python train.py --n_layer=16 --n_kv_head=4 --activation="swiglu" --parallel_block=false --init_std_o=0.0 --beta1=0.95 --beta2=0.95 --decay_fraction=1.0 --decay_shape="pow" --final_lr_fraction=0.05
Each number is 200 + 20 x the weight over the matrix's rms, rounded and kept within 0 to 999. Layers, rows and columns count from 0.

# q: layer 12 attention query, 512x768, rms 0.0468, rows 173-199, columns 384-511
# k: layer 12 attention key, 512x768, rms 0.0477, rows 173-199, columns 384-511
q173,245,183,248,176,191,179,201,169,177,217,210,183,199,217,200,181,178,207,243,182,212,213,220,251,214,218,171,204,202,221,207,222,194,220,211,228,182,214,160,213,235,185,249,236,189,229,191,156,234,234,169,291,212,216,173,152,182,229,191,197,177,209,230,253,178,186,187,176,256,269,219,179,194,203,172,164,174,177,198,182,194,237,204,171,220,163,184,192,214,145,167,252,226,206,222,168,184,186,222,218,190,158,249,215,209,199,138,247,196,202,226,167,232,223,201,191,215,165,224,271,217,211,187,212,186,185,189,212
k173,218,185,236,174,205,134,174,205,212,166,182,184,225,228,209,201,161,200,244,194,241,191,206,230,243,227,211,212,184,250,195,197,213,228,187,222,171,233,213,193,260,184,172,216,196,192,221,181,179,211,197,223,176,167,194,186,200,218,175,228,178,193,175,222,207,198,183,165,257,195,220,244,197,216,263,185,187,156,200,223,189,230,210,193,208,214,198,238,218,182,207,208,240,212,188,181,219,198,229,200,136,200,186,201,233,184,217,182,191,178,194,160,197,187,213,238,219,158,224,140,169,188,181,175,222,158,171,176
q174,223,221,196,210,213,237,231,189,208,213,178,180,183,202,218,234,223,160,210,179,222,226,178,186,194,181,184,167,188,197,213,253,193,208,178,236,161,190,227,233,207,197,210,188,192,176,208,195,169,173,190,160,225,205,206,221,169,159,209,159,207,178,169,166,152,212,194,211,193,183,255,215,215,152,176,152,163,215,227,181,175,241,210,198,196,185,232,199,217,214,168,176,205,210,174,216,226,219,221,203,221,230,189,236,234,188,178,190,205,251,177,181,232,234,196,206,191,189,176,205,237,139,195,181,211,214,210,197
k174,213,212,217,211,173,201,237,257,202,177,196,221,171,198,253,194,195,201,197,239,166,215,218,205,218,187,206,211,144,216,188,234,179,180,191,205,203,183,256,213,204,179,213,216,231,215,218,148,137,188,184,184,167,218,211,198,185,246,189,200,199,148,214,212,131,225,197,195,167,173,185,214,219,162,169,194,191,196,231,207,177,195,208,200,191,179,221,159,169,202,160,215,202,199,186,185,210,203,186,210,163,221,191,208,151,180,191,176,160,227,137,185,168,197,189,175,164,190,192,211,238,166,197,219,237,224,182,230
q175,218,183,262,149,192,198,195,222,210,178,207,255,201,215,196,166,146,164,157,150,187,218,214,125,182,190,193,146,219,227,192,260,182,201,187,178,207,235,234,242,217,176,157,219,215,193,183,224,229,251,216,195,188,178,219,175,192,154,170,226,219,214,189,248,204,176,206,174,175,214,167,213,231,174,177,158,176,177,189,209,215,243,165,202,249,164,186,171,199,205,227,194,202,210,171,251,211,167,205,198,224,187,239,184,161,183,211,198,177,166,161,213,221,182,221,219,148,186,217,236,211,191,253,243,193,194,180,215
k175,254,213,231,174,227,170,156,188,238,180,200,234,213,232,226,161,170,180,237,216,178,206,178,188,196,177,161,168,185,213,186,219,209,175,207,227,202,236,177,204,217,184,215,152,206,177,156,139,218,214,194,228,163,171,166,200,195,175,215,179,237,211,173,231,192,160,187,214,163,209,171,169,180,227,158,214,209,187,190,221,184,244,207,149,229,191,199,190,180,182,230,233,192,216,196,214,164,196,181,192,216,171,154,170,196,214,211,235,189,210,190,154,225,181,182,179,184,228,230,269,190,200,210,212,176,207,212,203
q176,185,246,203,208,232,193,197,225,218,185,206,210,203,166,209,231,189,225,180,203,168,217,191,221,229,174,204,199,237,186,216,200,169,180,207,163,170,139,218,136,225,220,204,167,194,184,213,188,185,175,171,152,188,194,191,220,174,201,215,180,195,218,158,200,223,148,196,213,165,229,190,187,214,213,179,223,199,184,193,197,211,181,192,207,221,225,155,255,166,274,166,247,187,207,239,201,234,170,200,186,220,169,184,180,167,198,230,197,191,205,211,223,190,213,203,217,124,208,190,208,129,217,208,237,166,194,217,202
k176,171,200,202,214,177,192,180,201,216,171,207,189,210,225,204,197,214,211,198,234,174,196,185,196,184,141,199,214,201,175,174,213,176,173,225,204,195,167,193,203,171,238,235,202,223,219,220,192,165,212,200,196,212,229,172,180,217,177,193,188,177,214,185,200,188,188,152,191,213,194,187,164,154,221,176,230,173,176,212,182,207,205,207,185,248,220,189,246,215,190,167,180,192,250,200,167,217,173,202,191,264,158,163,198,134,166,204,154,208,165,182,156,210,192,212,237,222,223,162,270,174,192,264,170,206,253,220,216
q177,169,226,211,204,201,216,170,242,197,255,188,193,220,177,143,259,165,181,249,171,240,237,189,185,241,211,226,169,199,201,208,198,173,233,195,221,176,208,205,200,216,243,234,208,204,246,191,261,222,183,225,218,140,166,207,169,213,183,238,218,179,191,162,227,183,192,178,208,199,206,235,136,210,242,235,211,140,201,224,204,201,189,187,224,210,198,213,285,222,135,149,233,170,166,196,173,199,154,189,223,185,159,210,219,182,197,125,203,155,181,217,245,226,169,237,204,197,220,193,230,178,193,148,253,176,186,196,236
k177,204,186,205,212,195,211,177,213,242,172,207,180,194,224,130,188,208,179,177,212,198,237,182,211,167,181,175,210,216,216,216,208,187,170,157,168,209,219,206,245,219,211,192,215,210,212,189,230,211,170,259,205,214,199,228,195,238,215,221,196,212,195,138,223,190,225,224,221,150,190,178,173,209,251,201,193,166,213,230,228,144,168,206,219,169,176,203,227,208,152,192,160,191,204,176,170,221,188,220,199,189,212,186,160,228,231,215,174,187,220,186,193,200,184,180,190,181,218,211,166,171,238,219,226,189,233,202,234
q178,211,197,157,201,170,203,165,197,233,169,176,171,192,154,216,145,207,233,202,193,202,207,186,203,196,158,152,181,229,179,232,172,203,213,212,203,218,195,191,188,191,219,227,179,219,175,178,179,138,220,221,220,209,176,212,177,185,192,231,195,213,197,223,235,172,193,195,239,158,224,207,220,234,184,205,205,227,208,202,204,200,164,192,189,203,197,150,173,217,228,207,151,196,192,254,193,216,211,189,172,202,219,233,206,205,200,243,197,206,212,211,188,189,217,200,182,178,222,201,208,237,158,199,244,213,202,197,233
k178,211,174,213,168,172,193,157,226,217,213,177,181,194,201,211,170,182,237,252,192,229,194,201,164,210,183,214,183,173,216,190,195,171,179,184,221,239,204,218,225,218,201,237,170,162,171,204,204,184,214,200,216,192,201,188,153,214,188,204,195,210,177,190,260,165,190,198,182,207,160,237,166,203,217,138,204,209,215,233,224,220,168,187,234,209,234,199,201,236,205,250,172,218,217,216,191,172,210,184,205,246,226,184,222,215,220,203,226,199,201,236,154,184,159,216,210,170,189,165,220,191,201,197,185,207,211,212,186
q179,232,183,231,215,180,163,238,176,147,226,247,242,193,180,221,173,209,216,234,130,213,201,191,207,209,216,180,166,176,223,219,199,146,213,201,238,194,194,170,254,186,164,188,213,184,190,223,184,194,165,206,236,201,218,225,176,226,185,187,162,166,175,212,172,189,225,156,190,187,220,188,202,216,137,204,149,201,184,238,193,215,159,182,210,189,184,210,212,188,212,221,184,219,261,221,171,200,214,116,203,232,187,199,217,210,192,208,188,174,153,249,165,243,231,197,144,139,221,197,212,153,206,205,224,218,183,174,179
k179,243,170,174,209,172,198,169,167,190,174,163,168,231,164,206,182,200,192,190,183,193,227,179,200,195,210,198,169,204,204,209,202,201,158,278,232,222,223,202,228,181,179,181,243,221,187,209,154,214,174,193,224,212,229,185,182,172,197,180,212,267,164,261,182,206,244,204,209,241,183,160,254,175,178,195,181,246,181,197,216,196,196,192,180,149,179,161,210,185,188,223,200,185,193,250,226,184,179,221,206,184,188,220,226,159,206,196,192,225,174,210,150,219,249,171,216,170,174,201,176,207,225,170,218,183,201,183,242
q180,210,267,179,205,200,217,147,246,175,196,215,207,224,188,189,236,189,216,181,147,242,172,205,220,201,227,203,200,145,198,194,189,217,186,191,219,209,192,186,227,200,194,185,186,207,183,198,229,211,195,193,231,238,236,207,208,213,206,234,203,222,171,197,218,152,203,208,193,172,244,222,165,192,185,153,222,203,187,281,211,192,187,204,207,199,180,226,207,200,193,208,187,197,184,200,147,197,227,200,179,201,195,223,166,208,193,176,216,190,166,235,144,208,244,222,243,180,242,215,226,169,199,176,214,224,293,173,176
k180,215,242,209,224,219,146,193,212,164,193,202,222,200,140,233,173,212,206,188,176,220,214,228,213,200,198,223,182,206,195,179,211,203,181,204,216,182,208,213,234,213,227,176,174,179,210,205,202,215,195,242,200,204,197,217,205,219,229,218,208,158,196,180,154,196,184,211,190,193,274,181,229,171,186,182,228,186,195,198,151,195,182,205,167,141,231,192,216,188,195,190,213,159,204,221,197,170,205,205,182,167,220,216,236,208,199,179,212,156,196,198,190,203,231,221,222,195,189,219,213,163,239,199,203,225,168,194,217
q181,214,199,203,212,212,231,157,212,188,195,193,182,228,178,246,195,159,190,221,215,190,184,218,204,266,208,221,194,193,214,234,178,179,172,195,172,207,224,243,192,178,187,199,195,224,200,202,206,245,191,184,191,155,191,222,167,193,196,172,179,210,198,208,193,170,204,288,229,199,181,206,257,186,194,254,156,168,207,215,232,169,249,208,185,220,214,166,156,196,227,216,216,162,221,246,221,196,167,215,220,176,245,192,192,209,212,197,231,169,160,163,179,198,211,246,200,231,209,182,204,218,146,207,237,200,212,193,220
k181,198,208,188,227,196,223,172,194,197,229,199,202,222,191,226,223,200,229,237,203,200,180,201,199,185,225,206,209,187,208,285,199,193,196,197,225,179,200,195,201,177,224,190,218,217,207,196,171,200,189,180,178,177,186,230,205,213,187,195,249,206,201,210,161,187,206,214,186,219,181,237,234,200,222,188,175,203,196,217,225,159,135,195,196,207,236,211,185,229,203,145,232,172,194,217,195,228,222,215,219,201,211,180,207,235,170,215,176,209,181,168,182,216,193,242,147,229,207,158,194,167,208,172,158,205,199,220,193
q182,168,216,225,225,248,207,193,173,234,229,238,218,288,176,216,229,215,167,196,199,231,148,187,162,167,232,204,167,179,202,210,191,229,245,221,238,221,231,199,197,220,211,172,226,210,196,226,164,135,204,191,206,170,232,184,179,207,146,193,216,214,229,202,201,228,164,221,182,202,225,214,208,161,201,182,198,198,213,199,155,189,174,207,218,176,186,252,190,179,147,184,201,216,232,213,218,205,173,227,183,159,251,193,229,176,212,237,251,209,200,176,217,175,237,254,183,241,245,184,180,212,224,179,184,186,197,223,193
k182,188,196,219,221,239,197,139,212,204,211,220,209,237,190,275,232,227,209,191,209,205,172,199,200,211,207,237,142,193,187,215,165,148,171,182,220,219,243,174,215,197,231,199,197,180,218,289,187,192,225,162,192,173,214,178,209,183,187,194,207,191,257,212,203,215,173,221,180,199,198,225,188,201,197,227,204,190,155,164,165,146,194,234,240,155,229,210,176,195,170,198,195,217,206,217,207,230,220,176,219,178,261,186,193,191,188,219,237,169,202,217,203,197,191,200,193,233,232,207,191,236,209,266,212,171,192,218,206
q183,215,189,195,171,243,229,200,187,211,147,211,172,193,174,218,205,228,190,171,229,207,222,195,221,155,218,191,227,216,208,139,171,217,235,204,220,198,189,176,142,196,165,230,214,222,193,187,196,225,157,223,236,163,171,221,212,171,164,224,205,194,209,230,161,207,247,151,211,164,189,193,176,212,227,191,217,218,206,225,221,198,263,212,173,240,162,185,209,196,218,210,172,228,203,243,211,226,213,193,189,187,186,205,206,239,220,171,188,171,228,182,199,204,190,162,215,207,222,164,196,191,183,235,241,161,181,188,164
k183,185,174,214,205,207,253,209,188,180,192,201,193,211,203,191,201,236,220,189,214,184,158,189,175,208,253,207,202,195,192,151,189,222,221,234,253,186,195,226,187,164,204,202,191,224,206,204,209,205,163,198,178,224,178,194,199,180,197,206,224,244,174,229,234,170,228,194,196,218,178,226,197,207,183,233,205,251,199,222,182,159,229,164,194,221,176,150,268,217,233,156,181,244,204,208,231,222,203,174,222,175,227,200,205,212,215,212,208,201,184,193,227,183,214,206,227,208,247,188,177,192,151,168,211,251,196,215,174
q184,174,179,198,219,209,196,243,248,194,178,210,230,227,182,205,194,170,179,181,177,198,184,217,217,184,233,188,233,216,211,187,220,219,167,228,210,217,178,174,200,205,178,213,210,221,214,168,174,172,160,226,190,222,251,204,216,237,214,167,184,170,206,226,163,225,205,174,199,205,215,182,217,174,175,214,194,216,244,200,203,215,196,196,194,226,168,241,193,155,163,215,162,223,181,187,197,177,172,222,174,227,205,190,203,234,203,207,251,223,139,192,178,181,222,201,203,249,237,178,200,184,166,193,250,178,206,207,235
k184,148,209,168,216,196,169,229,239,177,167,179,222,189,192,192,220,235,224,229,188,218,210,202,210,195,244,244,222,141,201,181,158,180,195,188,174,184,144,201,181,178,191,191,210,202,164,227,184,189,209,169,203,176,228,176,211,221,239,134,219,145,203,241,202,195,183,243,202,235,214,194,176,171,227,198,255,208,167,169,212,228,188,197,225,223,230,212,166,199,177,240,160,227,114,186,183,162,190,206,198,209,171,194,193,184,205,225,192,219,195,206,190,186,189,151,188,201,223,145,265,171,172,206,226,230,207,200,193
q185,268,213,222,216,220,210,219,246,218,217,263,212,222,190,205,242,219,159,205,226,220,216,219,175,204,205,197,172,193,204,253,143,177,173,202,238,208,227,222,196,245,184,223,132,178,217,204,208,212,217,226,183,162,184,221,183,185,183,207,171,213,194,203,184,195,186,211,213,187,174,183,205,189,191,227,181,190,242,189,213,199,171,215,191,177,225,181,170,159,226,166,219,226,194,241,213,185,231,245,216,198,205,194,211,225,204,224,196,195,217,189,224,164,138,238,228,182,232,211,191,257,239,221,158,204,176,177,220
k185,227,190,248,215,199,242,210,182,239,174,230,204,202,198,231,189,185,195,242,202,176,231,196,198,206,209,211,173,212,142,236,189,180,181,184,227,223,202,242,223,234,198,208,202,207,215,205,198,194,214,205,203,178,184,222,224,202,181,210,121,185,222,212,230,213,189,193,223,230,204,191,200,211,185,205,199,192,200,183,218,174,187,175,209,221,198,211,199,195,183,191,209,226,214,195,202,252,236,216,203,185,223,203,247,190,190,169,185,208,222,179,174,208,167,223,170,209,224,137,201,213,200,198,234,193,162,207,190
q186,200,202,155,185,202,197,171,208,152,189,194,214,167,186,183,227,178,233,184,202,151,189,201,180,198,202,217,187,221,175,193,199,184,199,172,229,233,153,159,208,236,224,195,199,222,181,214,184,189,163,162,192,139,231,185,212,226,215,177,172,215,182,208,200,193,212,243,230,194,253,176,235,188,210,203,242,227,218,165,178,185,175,203,212,201,224,157,240,201,204,164,210,172,198,196,225,200,210,185,198,147,177,166,225,195,207,170,182,176,201,167,208,188,187,191,201,186,246,179,206,186,209,183,175,182,192,209,198
k186,166,179,201,198,181,175,202,202,167,223,200,187,140,226,200,147,220,216,206,231,182,160,207,184,194,232,215,223,174,183,208,199,179,188,133,245,196,177,187,229,198,220,194,227,204,195,216,237,183,220,208,199,155,175,149,240,201,221,215,217,217,172,210,184,253,196,229,195,186,226,220,228,174,211,179,197,183,203,234,226,238,187,206,183,223,212,190,205,159,193,172,250,210,169,242,216,233,200,203,192,195,175,203,195,216,226,195,154,230,232,175,186,254,189,175,162,210,210,154,217,164,168,281,244,163,217,196,176
q187,227,209,152,145,230,200,176,129,181,196,196,164,204,219,194,195,197,157,201,220,221,214,199,238,188,191,185,237,196,220,98,185,189,228,159,168,213,163,201,198,212,216,162,175,218,210,185,180,159,156,188,169,229,223,190,186,170,175,217,214,195,181,174,187,182,165,186,188,202,248,224,259,215,211,186,226,200,207,208,109,209,186,169,202,201,220,182,220,198,235,219,244,199,167,218,172,236,166,276,173,229,204,191,230,195,194,210,222,208,224,196,209,164,227,203,183,169,163,209,213,219,229,175,190,206,242,194,256
k187,197,237,151,224,163,130,179,152,157,145,232,169,190,243,186,168,186,213,180,204,240,203,199,158,185,234,225,238,157,203,192,203,196,161,172,167,174,208,176,249,193,204,170,140,222,218,190,212,189,196,219,247,233,175,226,153,155,230,204,177,232,163,155,217,202,176,198,147,217,171,216,215,223,199,199,243,187,127,170,231,221,215,179,225,228,197,183,230,179,203,165,209,185,219,178,241,230,243,235,206,204,234,233,225,201,206,192,208,190,232,232,146,177,219,218,161,186,172,182,201,188,220,234,182,165,227,185,173
q188,226,233,173,181,177,171,233,213,208,165,152,161,182,208,220,206,208,176,186,200,181,229,201,230,175,208,211,230,220,164,196,213,221,153,200,217,207,208,249,217,203,194,208,218,214,165,213,168,232,165,223,182,200,181,209,231,213,181,196,229,212,223,186,163,177,189,202,258,202,198,202,215,171,302,260,199,165,266,207,185,196,147,195,188,194,209,204,156,209,181,221,177,171,209,187,171,202,226,189,212,205,181,208,188,186,182,194,188,202,212,237,211,181,231,186,224,212,210,164,202,251,203,192,201,198,209,198,281
k188,189,250,161,178,187,174,198,170,230,195,205,175,159,205,185,170,180,181,235,198,177,174,203,209,173,241,243,206,263,167,205,214,213,169,197,186,241,221,183,215,193,206,164,238,185,197,192,189,205,230,191,226,179,182,209,214,239,207,197,196,227,169,213,231,200,225,241,225,193,164,211,205,199,213,195,216,199,242,197,211,209,156,188,206,178,212,206,191,184,165,169,167,200,220,212,175,199,212,177,199,220,231,202,209,187,210,218,159,205,244,188,217,190,234,209,151,244,239,166,239,193,239,174,220,208,168,210,210
q189,190,168,259,204,188,195,191,192,166,258,174,176,202,205,219,186,179,182,237,156,200,209,199,188,173,199,194,229,200,186,224,214,204,171,190,188,177,167,244,219,217,210,187,204,165,214,227,175,200,238,182,185,198,213,255,181,161,211,181,215,256,126,186,193,210,219,220,232,194,201,175,194,226,238,210,194,186,195,178,221,187,167,208,207,183,177,252,215,204,181,213,173,197,236,183,208,184,226,203,206,204,213,276,223,146,174,168,217,186,185,212,149,161,187,217,177,192,205,226,233,226,208,199,188,188,241,213,205
k189,172,181,227,241,166,175,225,208,224,230,170,218,189,194,210,201,209,190,219,197,177,223,168,182,185,187,212,243,177,167,217,176,172,192,233,214,169,207,244,209,197,184,262,175,207,167,186,199,207,217,230,200,189,191,216,201,179,219,174,229,237,200,163,179,196,206,227,197,216,184,199,234,204,220,231,219,203,229,201,195,247,147,169,231,217,149,197,180,193,216,211,208,206,233,173,216,187,208,184,198,200,222,201,240,173,204,215,180,250,169,194,229,200,211,198,193,184,149,180,220,235,194,194,180,208,227,207,196
q190,223,178,261,201,234,219,187,184,182,198,188,180,199,188,219,182,174,248,224,201,183,190,186,223,213,195,205,175,280,196,193,199,201,204,207,214,216,215,199,175,189,169,186,195,178,234,250,174,147,245,200,195,189,222,201,162,216,118,205,166,173,193,192,173,228,196,201,170,202,234,249,221,190,188,217,215,181,191,177,186,228,161,168,138,188,192,207,212,197,226,192,203,184,222,185,181,199,225,182,229,243,196,247,198,151,216,172,203,159,171,202,217,175,224,214,178,195,193,173,171,224,185,175,216,180,230,166,161
k190,243,210,208,157,169,202,183,223,182,209,167,247,204,208,216,236,208,208,165,183,195,177,195,199,201,155,217,171,251,222,224,207,175,224,206,229,176,198,184,214,200,171,179,175,161,271,234,229,199,209,204,183,208,249,145,150,209,223,183,193,170,211,211,185,208,212,185,210,185,230,239,211,209,240,191,190,213,211,191,178,231,165,217,241,148,193,188,197,173,188,233,207,204,216,187,154,170,156,197,190,184,227,194,221,196,222,164,207,182,208,225,209,177,211,197,184,199,166,171,199,208,136,173,161,211,167,209,179
q191,163,210,201,194,247,191,169,214,182,184,225,250,196,171,184,160,271,211,221,211,197,201,174,237,226,168,224,199,220,209,234,212,196,164,196,216,219,203,227,173,192,221,212,196,202,215,232,187,203,217,243,213,221,232,171,182,218,159,198,216,235,200,203,169,185,178,179,189,193,210,171,225,158,208,207,261,171,194,234,211,148,193,203,220,207,174,219,184,211,204,245,193,221,194,177,230,246,173,192,197,200,153,234,185,199,195,229,189,204,169,189,208,197,188,229,188,181,201,207,191,201,279,200,228,203,200,193,195
k191,176,203,203,220,192,204,180,202,233,172,209,215,222,203,221,198,167,218,230,176,216,178,163,245,252,190,186,205,203,201,192,193,215,194,217,218,182,169,212,178,203,222,264,163,176,196,213,172,159,201,195,206,203,218,196,170,190,232,242,167,179,213,192,195,201,222,189,212,206,187,214,218,185,208,202,219,221,169,223,191,170,135,203,189,281,227,186,170,185,247,216,197,205,223,234,224,229,225,208,168,211,200,222,171,280,247,185,201,246,210,188,195,185,187,212,187,199,195,230,222,210,216,222,175,167,191,211,229
q192,195,196,209,197,209,191,224,206,209,208,198,205,180,194,214,199,215,202,214,201,204,214,206,203,213,174,190,193,202,195,195,197,197,192,199,189,207,195,188,194,202,206,200,208,201,211,181,189,177,202,209,197,211,202,179,199,221,190,182,190,193,207,222,176,212,207,210,193,190,200,195,187,201,197,195,226,204,211,197,187,199,212,208,205,222,186,195,206,209,197,179,196,199,197,181,166,219,213,204,194,197,194,215,214,196,192,192,214,179,222,193,181,190,202,193,219,214,204,192,194,208,200,195,204,217,219,209,187
k192,192,201,189,202,193,198,193,200,199,197,196,211,207,190,188,184,195,198,205,197,201,214,206,177,173,182,196,195,217,207,214,201,209,210,205,201,195,197,205,215,191,212,211,220,204,206,203,209,194,191,206,213,192,218,218,194,181,201,198,210,179,201,200,186,210,208,218,198,203,189,202,195,196,195,196,201,204,215,194,203,204,185,199,200,202,210,199,193,204,183,214,205,196,205,183,204,185,192,212,196,200,216,201,201,180,192,187,202,197,183,202,193,199,200,184,187,197,202,222,201,208,193,190,200,202,218,194,205
q193,196,207,188,183,209,194,193,202,192,203,210,197,209,215,208,197,201,223,199,226,206,179,201,214,216,196,187,199,195,205,187,189,195,197,177,206,197,218,187,193,203,204,204,197,200,191,195,191,204,201,211,206,202,198,184,210,200,195,223,197,212,224,177,199,192,195,197,204,207,185,210,208,184,197,194,191,212,212,188,211,183,178,193,224,186,196,203,182,183,205,225,197,204,199,196,226,204,202,187,198,201,183,206,209,210,201,199,215,207,198,204,208,206,198,186,211,202,189,197,194,214,196,192,227,208,202,202,192
k193,199,204,232,216,206,198,194,220,215,201,194,193,205,191,204,212,198,200,182,199,197,189,203,197,206,197,204,189,209,172,218,221,212,199,189,214,213,194,198,196,200,213,196,192,198,222,202,200,191,200,186,198,206,211,201,192,194,211,192,204,184,212,193,194,208,189,191,207,206,181,183,188,191,208,211,191,222,181,207,201,198,207,209,193,200,200,194,209,214,208,205,204,214,188,202,202,196,202,212,203,205,205,218,170,197,194,178,186,191,208,193,194,203,211,188,203,186,204,200,204,201,210,186,194,199,177,195,225
q194,204,184,199,185,191,209,201,223,208,181,200,210,188,216,209,213,188,168,198,205,194,200,203,202,204,187,211,214,212,213,214,189,205,194,196,183,209,176,190,210,199,183,200,200,202,205,182,204,187,192,206,200,194,225,214,200,188,226,190,202,199,188,180,198,209,207,202,200,196,198,204,213,182,199,203,218,190,191,178,194,196,213,195,218,192,205,207,213,197,208,208,191,195,202,206,191,206,201,206,199,202,205,204,210,215,198,215,194,193,192,195,189,197,200,191,206,209,212,188,189,190,203,197,198,199,196,209,173
k194,203,192,212,197,188,202,201,224,214,225,209,223,227,190,193,197,204,189,205,202,209,198,206,196,199,201,192,181,207,210,182,198,209,221,221,200,197,206,194,199,205,206,186,185,204,195,207,209,213,202,198,185,206,206,211,176,215,200,194,204,209,212,203,205,193,183,198,203,190,220,188,193,199,195,191,200,186,212,199,214,195,188,193,194,184,202,204,201,182,206,193,195,186,195,215,200,182,206,208,198,217,197,185,175,214,207,203,191,184,196,179,208,192,201,180,190,209,203,196,211,195,207,213,201,190,198,195,233
q195,191,181,219,206,190,197,200,203,182,210,201,211,206,196,201,199,192,215,192,196,206,225,188,203,213,202,201,196,207,207,212,206,202,196,212,200,194,197,204,192,207,220,183,186,195,172,182,204,193,209,207,203,212,203,204,190,175,193,205,221,177,203,206,197,188,211,175,204,211,194,197,199,201,193,216,207,200,209,222,190,207,184,201,188,218,206,196,184,206,191,199,186,210,190,212,205,178,199,199,197,193,207,196,200,218,197,195,190,201,207,168,207,181,199,202,196,198,198,224,206,221,189,209,207,204,219,205,214
k195,195,197,228,220,182,183,204,212,205,205,203,206,193,188,200,203,214,207,211,214,196,193,212,193,175,226,216,193,211,184,207,189,202,191,200,213,214,209,204,229,186,193,200,204,197,183,178,203,205,182,180,192,198,177,203,199,208,217,192,192,185,215,214,205,207,206,205,215,199,191,208,189,196,212,201,208,199,218,198,188,197,199,190,192,199,211,207,211,185,194,200,220,178,226,188,197,212,204,184,201,222,210,191,199,197,210,197,205,221,191,168,201,219,204,205,205,213,204,203,221,201,211,199,183,219,187,197,198
q196,197,195,194,217,209,196,201,220,226,198,207,205,182,213,169,209,204,208,201,203,195,208,197,193,209,193,198,193,189,181,193,193,200,200,199,188,192,213,197,184,196,203,208,204,203,198,216,186,190,217,187,202,194,212,202,190,185,217,187,199,186,206,199,182,198,186,198,197,191,202,179,186,208,196,207,195,202,200,198,198,195,206,200,194,200,185,199,200,192,193,210,216,197,199,217,196,213,200,205,201,219,228,179,195,186,200,166,200,183,202,193,197,196,195,208,199,206,226,206,187,199,211,205,192,195,186,193,223
k196,217,201,222,190,201,203,201,198,195,201,174,206,225,203,193,208,188,199,194,206,204,192,198,204,212,199,198,209,212,195,189,197,183,196,183,203,183,195,201,197,189,211,206,200,200,206,209,198,204,206,196,191,193,237,187,198,198,184,224,210,200,209,205,214,184,169,195,203,203,200,187,208,191,208,182,197,212,192,201,192,204,186,197,200,184,205,190,201,209,210,193,206,185,204,198,189,195,184,220,199,184,206,208,211,223,198,231,205,203,193,214,192,212,186,191,213,185,194,190,203,214,205,196,193,217,194,201,201
q197,199,190,207,182,206,188,194,186,193,211,213,199,195,207,190,211,195,182,214,210,208,204,199,201,189,189,198,185,182,212,194,206,196,196,207,190,214,196,187,198,197,227,219,188,215,197,183,191,198,218,202,212,177,196,177,216,212,201,195,208,203,187,196,214,183,209,182,203,192,186,198,203,185,182,209,208,174,193,198,224,202,192,198,223,215,204,204,205,198,204,202,201,220,201,216,209,218,211,205,203,193,209,222,179,208,209,183,205,194,182,227,185,190,202,200,183,182,202,224,205,190,231,210,213,207,188,204,209
k197,199,204,172,201,203,199,197,194,196,202,208,221,198,184,193,209,227,193,209,203,203,183,208,207,190,212,207,192,202,198,201,201,210,204,207,216,196,200,214,195,210,190,200,206,203,206,191,215,208,200,202,191,201,200,214,230,216,219,193,186,202,185,200,166,196,194,214,212,213,203,212,204,216,217,187,206,209,188,207,202,215,208,191,190,195,191,193,204,204,215,193,193,205,202,207,207,202,211,185,199,194,206,191,211,218,199,197,207,203,209,187,224,210,205,197,219,197,184,198,228,190,201,212,207,189,198,195,204
q198,187,194,202,229,192,190,198,202,197,198,217,190,228,174,206,206,216,195,206,184,213,203,209,215,204,200,218,205,202,185,213,197,217,189,191,203,205,196,180,203,204,194,211,199,206,226,194,201,209,205,170,198,204,196,205,195,214,190,200,213,202,197,207,192,192,222,184,224,197,195,185,198,202,217,192,204,206,192,180,191,206,195,213,218,183,197,183,187,205,200,199,210,189,200,193,203,189,188,190,197,197,196,225,207,212,192,210,185,213,186,208,202,181,203,202,204,198,193,199,210,183,171,199,198,196,197,210,192
k198,209,202,190,221,208,207,204,188,191,203,180,192,183,192,215,209,210,199,207,213,169,188,210,171,209,198,182,176,183,203,205,208,208,199,196,223,204,191,210,201,186,206,204,205,199,203,203,211,197,208,185,184,213,197,178,186,210,205,190,190,195,203,189,210,189,221,196,194,186,195,217,187,187,196,191,202,182,217,193,198,204,202,184,221,210,211,210,212,201,208,205,209,201,197,215,215,203,190,201,211,190,202,204,190,199,214,208,197,184,207,174,188,195,194,203,214,197,197,208,204,199,200,212,195,182,210,196,227
q199,184,194,208,186,206,209,192,203,221,191,200,206,208,210,207,208,195,182,209,212,204,188,194,205,216,206,194,179,203,224,194,202,189,185,198,193,177,189,210,223,206,220,207,188,201,199,195,198,202,200,185,211,224,197,203,189,216,188,193,208,207,209,183,194,188,201,189,218,212,200,160,190,195,208,185,210,212,203,203,214,214,195,190,181,210,182,174,216,198,184,205,199,187,193,184,208,197,212,208,192,198,200,190,199,190,210,200,186,195,189,212,198,196,202,198,204,187,188,222,214,219,205,205,182,202,181,200,215
k199,210,183,208,188,209,189,188,201,201,205,198,195,191,179,191,198,186,214,200,222,210,185,196,196,200,190,191,184,212,189,179,215,177,187,204,201,211,206,181,193,209,203,200,214,196,215,184,214,183,193,209,177,213,209,201,192,199,219,199,201,209,206,199,170,191,202,201,205,217,197,221,216,200,203,199,196,214,200,185,212,208,197,199,197,181,194,212,183,196,211,199,194,210,195,225,215,212,183,224,208,220,201,209,192,188,199,187,193,189,206,219,186,192,204,211,220,205,222,217,188,184,212,198,216,199,200,215,209